From a checkpoint of a small transformer trained on Wikipedia: 2 heads of 64, a variant of SOAP for these matrices.
Each number is 500 + 40 x the weight over its row's rms, rounded and kept within 0 to 999. Layers, rows and columns count from 0. Numbers have three digits each. The size before them is the row's rms in percent of the matrix's.

# down: layer 3 MLP down (transposed), 640x160, rms 0.0884, rows 247-284, columns 80-159
# up: layer 3 MLP up, 640x160, rms 0.125, rows 248-285, columns 80-159
down247 095:454523491456510559534479589540514503450529505451451512520521512462501462483443470470513508531518468531483562539499506459539491507534477536531499529523493530493499493506546502484540597529495486467492520475567595462520417510503476472577547514
up248 094:493497497495519497502466507540442561471557559458459454512534485534532497519433525505457507524505517507488541436465471558529501390501489534512534435432475562540425535479521399565505531508529514426529519531460477469475534539500487466471491465
down248 111:444474500489580574521542512576459555544532537509475499431533533474505519507420403490505560520498514505487463446456577530560534487492551484524496526517515544461466486519432445528426500561500497505557422546455596505472500520498580523461470543
up249 104:522505478503459417505448600494478461468478453507608542563498490478564481481557517515468468545459461492447530519489437575432578506453435404487515510511504480525477515453458479552543520450568494518493494474546466540494519461514533520434489488
down249 086:461516464512536501581525527482501459539545518486517504423460494549531561455484516480443517492503522472485512523494544439482516487519527539506434517547453448496485498556525432477447485506524515457440518563532392484575523522484554485518396548
up250 102:457559486455509498482477526564519508518465557436484560522462577514558512502503597518503525485447484449511508513561455565512487537502549489501414537518455516516603440526532516540485461489542451538537577503445410553547515531470548544511499473
down250 081:489511488507488437539520513543527471493498441429491479489465472489465472561472483449462537492460577505500459497533512486487459427458511513531504543547522493450474511474536558480487559490433564432535472397465413446515559423559491479464517543
up251 092:493459477524586535488571617512450551512455510510571414533491493556469521475481507470462516523475544480483513497489487546524499461567455531440530453452474542589420526475553483502459494511489461521436555601463478478468470529498478447508502565
down251 102:571508556489546436448517525505514461480577511497443473462488575509502423499533442581567484542429429462558503561461448496565448526469480448511482485452450483468484469484432496572556525532540526485523443509449511545520521485444411524500492543
up252 096:567390398505593541490498611493555512562460496544541562503455471560453500552495439543392507506488524438482490488548526538568507464438447490500540471520463513494460545495536514477430515467551456507499547449460536451505477520458529489529514529
down252 097:562435502488558503509494527486426421531502491540460465496465588458485539508519480468417486484570535415541472585567479457531533522517494477521468433473513450468514465458546464559494504531450508518519417488489465470444518486508476547501516526
up253 111:539477469493423549474515524464517525510531504502475492558516436469554491473466479514488473578571507543543476526524529494476507521503552573499495520453450513470481480454568603463453497495496495468510509428490549494524472527544490388500462518
down253 103:548538510475560432529517529475487530493589591519486448472512522534430501460522527489547543403459547405519436543548520495522526475493521415464479507497470460525461514530476566524471446537494585504459525502505510503556472507407513580482476545
up254 105:470510495506467492540437585487517564482534546502493496510504483529550530554504500497524462514567513392500502493496456573502547517526501471524519495578473518484497554513537504492401423489485455571488585510456556508466488531522471500525522418
down254 084:501538481495543449550464445450496521478537558522562503495494390498545473479439532495548516545471522540517518540482571500513486488481492472512579494576576493585507433490461490507482528515519478548481507521483521525500549546426487525597447513
up255 115:504490484507476553521472494516521489468477512499475517540522522491514526557543517563503496590491519491464530496530398543442460525490496456565555494510514487536520448473512464563516489487524460544423607570517526475477550492501471491512482458
down255 105:504564489512516459456499546483527504542535499531493467413537507451499488519435445611525525487543557459513397580505552526528462493472579518534393451565494512530480480521481471482573475528532491503508510536536489486439483506472473519434456533
up256 097:439518403522581540429465452525515491480523493505532484524540479551504465441478507510520537538472576482457517445467513499502506471588484423533553483573520405602436559446592474404465452496488469558453556454482499498570548461512529460550469471
down256 102:458584561525459482474480488473479477541432500460483442443528567505477546509507429499534527534438488470494462615486512486533446518492494408482500417501479446521574513487510548537434505504556508522465444556471569595510447406489515526531487475
up257 095:477500527520468540488462481449528480505462478512498458514463518502511491535527454486539487498576525519511489499419464603484514501454468507565413537486486556574514526490538505497532466535430540538501531487477442494492559471478475429490503483
down257 076:530523504487415463500530539514533488466457472444573515542462589490577443506461534437460477498559519494478512469457522514524494542470543518408484497499551519490518497406499516488482506478498510478566535472537520520472472510501564501549510537
up258 098:565482580539446513456503568528551476490461548531548497557443550536525485434555519555453476489494564552448516522555477467432526521489461520517582517533519491506507457478539504566447402533524498530521499459575453511503496502537485466467519487
down258 105:476536507474483442541553465528528500488474557464514484476543463545528440409518534443559446522515538527476476551499570444518547496482469470499464560518483452487469511436521502534474480440538473529483522476550424523594471404503573478575532553
up259 098:491488452540556525547608487497543444497448509461572490438511462471525481537476491494459534524484450514551508536536517459512524563502531543524428541457557554493492495470522482555484479432488538454539438547532473464424439544469503507477481495
down259 112:488531489549475433501505513505579525551493504448565511445464480508577471412501509475526515459475490567545560520456480479469489505489466553487516450492575510564508467567555520477510527563533557567494516538538512463463529459538435476469537440
up260 107:532481488466510517572503452467510463568492514523526487550556505466513526527466472493481498486488490544462477480509525444544535520565534547502554525511543459484494540508431551517551509472539446567458452367473438599499504492466521542445494418
down260 106:538493443530562531535507456498491504533511598515445480497498506437574545504487466535537487532528507505559512530465497491433426450442458497460489547464505487510518506509529533541500553473522492492526480498480479566524526439414511518444466527
up261 104:486497479466525540491497492538557463552472488407463570538535570444429460539426569527487512464503475534463530542472469481444542557450431476478534513543421472457425535477530496548509493486537510493503524504521479468499559552520555457473555486
down261 095:477550548512535514456497485516549530514479475461484541464549421512459560486503503480528471515507502486489480418475485517532462439490445479491420524506532512467527410474490519523495521457460495456510526489574467526490573481545482489492510492
up262 091:465466534493464430477502527469498510499459489538452514521484454458446574463613466509447490504515486503471537477526476516501526568440489500476483507520512520436441502503469507493582524501571497560553509496531630448483532490495502450492536533
down262 093:502509478519509519528541498504516479499566521534482475487539445499481422507447493547535466489494476539495418471427564491547446538524476548502453499426442521534503523553515528523459435506476443439451441460484445497414526585429534465526487498
up263 102:507518521478510578497465528476496490482481519495503504478510520521489507515522478466516475530444519477525553476544511470419563551502490498516513547386481444430552564397505552549519536498523516453345535451521547495470487504559551554483460445
down263 104:587551571505544461490481489497509508508509493541508566486549488518486540502486556453541459518505476490518571566462505571541437468523461577494575452432571525508519492588497491526480595484449471512549529524572521494479507520447513505466501516
up264 105:518440461525463474515518561476546430565584560574517466511514521512581502435496520501459474490517512465476537539515466549436489529516444506506521499498528444507460469522461496490517495469511518495511431477542457509552417436538442461464520497
down264 094:449464467571586498498517483480481523437523509447532510557499508500526520556476464470537482460450526467485510543428520534492553541398562563559547489531516505522480575447522480499453508453509554506536557521472485541561545524473515472506471446
up265 087:509456462526409477465547556502524509493497469543470522513513484463525559426553545479540549510488409452484522514581594532476572442482521436502519483504454518495544522491530524487444484473517527522463517439488410544456495592539493503519531411
down265 101:481487443489481475582453537509443390557498540535481446473533523540505457458425469562530394502515548551503529418442464535501490537542537541479489416567467494518461470474518467498562542485546451476500535577482488440484529443470499489545432528
up266 105:471508507463537540568512563468507459604489561477556470504543465556520535552496480481476531489449460496511469539525549446498569476485457572533521494437465499492511512531485464483488525419510502460489546408518447459519485492507474476434486479
down266 099:530539499604464462450512491463485550558539455537524488484472526487508445480521460539565494472533465483457490494521473563507460530576458590498500503525464552515445536525395540535433466570497530467489549531461424519477541507530495423472487503
up267 095:541500505492502492460495478477462518516547435494514483503503463497439482495514588464498518558536514429525520475462508524466540454476530466480488494508540469484583501430601475513539463518503532499551530431463520511504503533530447464484511447
down267 103:399492482447485486504476521546497546451435517523534484520469487540554442448461564489591546507445479449517514519396521514496486496498501498535484540515486509470461522485553484456524511490532410434546491578558577460448507451389511548514423549
up268 092:503500455456507529552541527548415495537477595626540489473478558464526541554479545434465487496522426542487513501507463469531517477525551522511459539488511498475418524472515547495500491465474485541390523518550486485500476540511469490504543570
down268 106:489516473543470459404571542482424516527493537519411537466467521446491473517590470494508523529494472462454566554418529516481526522527519474469524494534450521445504488472488531542536367481436502471497458559523523489506489539447572458538562492
up269 099:607522490489607557465455501484520484553413515529488480452543467488483550513492491469448480511485525535509493481472421451557553504505554459551564515472471463539532436483428513504485415482452520554499502450522477483525537526499520539485504549
down269 105:498552528588461568550529539525480464459602507498539542447472462519532553559606525474468574485465569496455453488497455448446516447550512550505517509430553440478489481534529547523460506559488467513506542464553428512554485546477467581532532507
up270 113:461510524492508513495487426532469397518513457484501423554457580515513539512443570560503540552523469481427530501485411514458480539513481476534488483415575473533458494473476447519492526509480492501520587533534525423501494465454430509436435474
down270 096:488472498510497559514464559492500514506511518490489497490455572553533512493537472437521514468470508536481418531488416474519503601554499454515448525423503517527484482436522466550483576486599466496542496448451507511506499494515507571573466477
up271 103:499493445501530471444455585463511520511436530459493531499573452572552548506468497484485492458508545496482533398485496528526544447513504440551470515493505568532441563477503530488454515499495480557449537521481513536524541496457474506449558413
down271 112:479495473571475518463510483568484502473590549489501437514513481472495499603432476496633487510493436566469503487520479462503511597553510510496499474525438458493473476447517531495478537491491538526539465476507484516453524471524524536486505523
up272 096:530501520519534422511391502562465511609419452490436476484496512521496484572486485613495457514560544542503456492506522519498502509540587470504502551505521466491482497447587490448522497494530509448507478525440509518440511504487559533455468474
down272 110:431502536444489569498555461448561521493495513489467520485491485535480435415537537452434492466476567519409577554517491524491494572438413468558507505535519510541505498494481486525475505554509505535479487477482499532539455492553452511510426492
up273 105:451474436494464500448554467490527526524562382505549471514506458456463511574470589562519537506483445439462483556450497516541511552616543502508565452508544502451495484523470559422467479511475472543504493528553454421504407552494496506431487515
down273 100:452572579532536484555521503462560466546464538494554447558455458471418478544471523545494452480506532418434489536496541511519524501434515493487458533494520454480411567560494457520498608478516414454457519526539519523499506506529556474541538500
up274 104:504525437458491459519497483453514530523516451500496528489540488462531506566543545436490555548528495502486429547558528542582513523516545494489462433511507544475541493509556459483470449586498544488436497446556479517548488489569490522454540515
down274 083:498563458513443508519418511517490556500427544530454438492543526482500499559516540482569512519437452548496515457505426491576529459489502561468510469498550512499469537519519505486471523557531500479478562550519491491472544466545493516488524535
up275 098:493571484488501539503428514437537525494488454463485497542574558390468527435449529536492476501567517435430520464517550477483536510476537514560460510482559446393508478532564514520497539567445474500547481521517515541494454562475530418523476500
down275 086:479415511486454463496565460474484548546502459528518570474509561540524496526634534522580466465481496484471452465537470503415491497518523482485469551521475407505538504479502523526479487462509533445420545439466455542513551458555508507575482489
up276 096:499526556487481442493478551440521493520475467534454458468414515452477556525511472519553510554547471489517448544547542570502464458501528523497513511541441494523563443453507531462477525488437472468451507405564502500451496511507480508466512490
down276 087:551532470455452504559533567508531501466517586539522434597556522568517496598468439506467473478581587466474565536500470476521542499453451551482513475550474461465475513544559498470524445538581564521531453578507558519508563489458551484514528548
up277 098:480518501457592450528441446517522471472511493514520501453566485608512547518496539489478580495545472457461533509466482532532501509543481548430486429506473524450504510503499496521485494495496511518476570467515499476563524476464499462485509560
down277 102:476430513507523468515476544500542433504450483534506513523530528477487485425482597427479495533492546439465564550538498524491481458468598561493475535507492498467492429480522538484477537480512562457461517556475487537451537535475431508527478475
up278 104:511528526548533485516480588444456493431445555528547588460512548488531446518447431519421466499522552536456469481528499473502550518475585496517494544515507481521475410482489497519517502465482486461516458503550516453467490470521454509509493470
down278 104:469559476443504468470430472509534493545450514527536465510486496488500477484534500523459570483492511516520501532529577506464501452495437482479423484486513525506512478558589441469514474559522495465507509546510508558557539478485431543505448471
up279 100:535458462469495539441512520485523437514494530482549509502500528450487527528556526519468507509467524485439483554496509490467510499425479493549463455475464426488522417493526511498510496545449546591401584459441528525525501532442491506531532546
down279 092:511494577511510475476473478552493536507444526552451512489543474461509468470493537483457520466539477487526431484456466484527470561508595461444400581496419539559451502559547540462511442558480480491477492432478545538511532521428523490494482516
up280 097:491506469529496528528537513456516450524478529563494495564490475536433480525477488505467449490553520507601539478442491430485508479500517511462566506496488551517523459447432573460518487459491536465447605497510486477490571579490588533497479507
down280 096:450475566595570498445535514454536452496514585510467465425531424500546487486525534532467476477486521458549526428514473438483471473498507486430525522534490469530506445470448476475525507480492577515559507557456453535456482531534534512533504526
up281 080:481422448507585448506571393512445526469586492508530503520543478432512522498520433541513479488497479500497519485530544573487485541587511521410526542512516413500505451455485498499474517485475487486427492393441527472493539547401507502477515541
down281 091:547458469464474548527552535526420512515515496430476427472501469497515459493519510405515497535554503455520489534532446524500529526547495487484530554503495509469447546517513481451472525531499468443509504465506550476567546501490563601509452495
up282 093:485469537495546479481459530506467495512438487439538441460540497521515571505527560482530471498466593533546563475508447493542509428457486508468471496442454558555510514486554442489473500525465527496505506515545466515500500546511501445498493559
down282 103:499467510452498532535596530554477469510556494548482472457505542522517486537479500536546476554438454563467517459499519494530457521536506568475481482496413508506476530462554518466519525523536516492527544543496432487496575461470540528395486561
up283 103:439512540481524485450458492489434517550419517537496553511461550530555505463465562551459529521457552444500537522465534491472473471501520478527453416491471502535528536516567487509471378460504520509484514498511509510523552484455477530483534539
down283 089:502544505553520478517545504569511492435542475455496492519489469591525455493459518519566503464559460554485466485497522505530492592474483474507467458463565560529518509521476522515519535450543610590482490556423496492454481576489553541490454459
up284 104:485463549491538496549508521540536569477546534452545479549541442585463574490459460462507488559540523529506510509442493439504506509526425526466550497522500505506517465466516534520550547508555542509555574538473491436438556542551434485479405531
down284 109:511563500407482519509466490517548557476484522500482460549512461452459502468490462444493452571485511457471565597485519591502541518491565491495445531441488546468490553549518500499489511425534513489496432520504462503510549516454522517542384521
up285 116:465543491495524509449495510491443475555467507520423486496501520487481557584456582521514530477447473443583530492571480506465458424454487519557465472438461479478476505488458468452459483513454537505497461484616452455585483508479468502560559494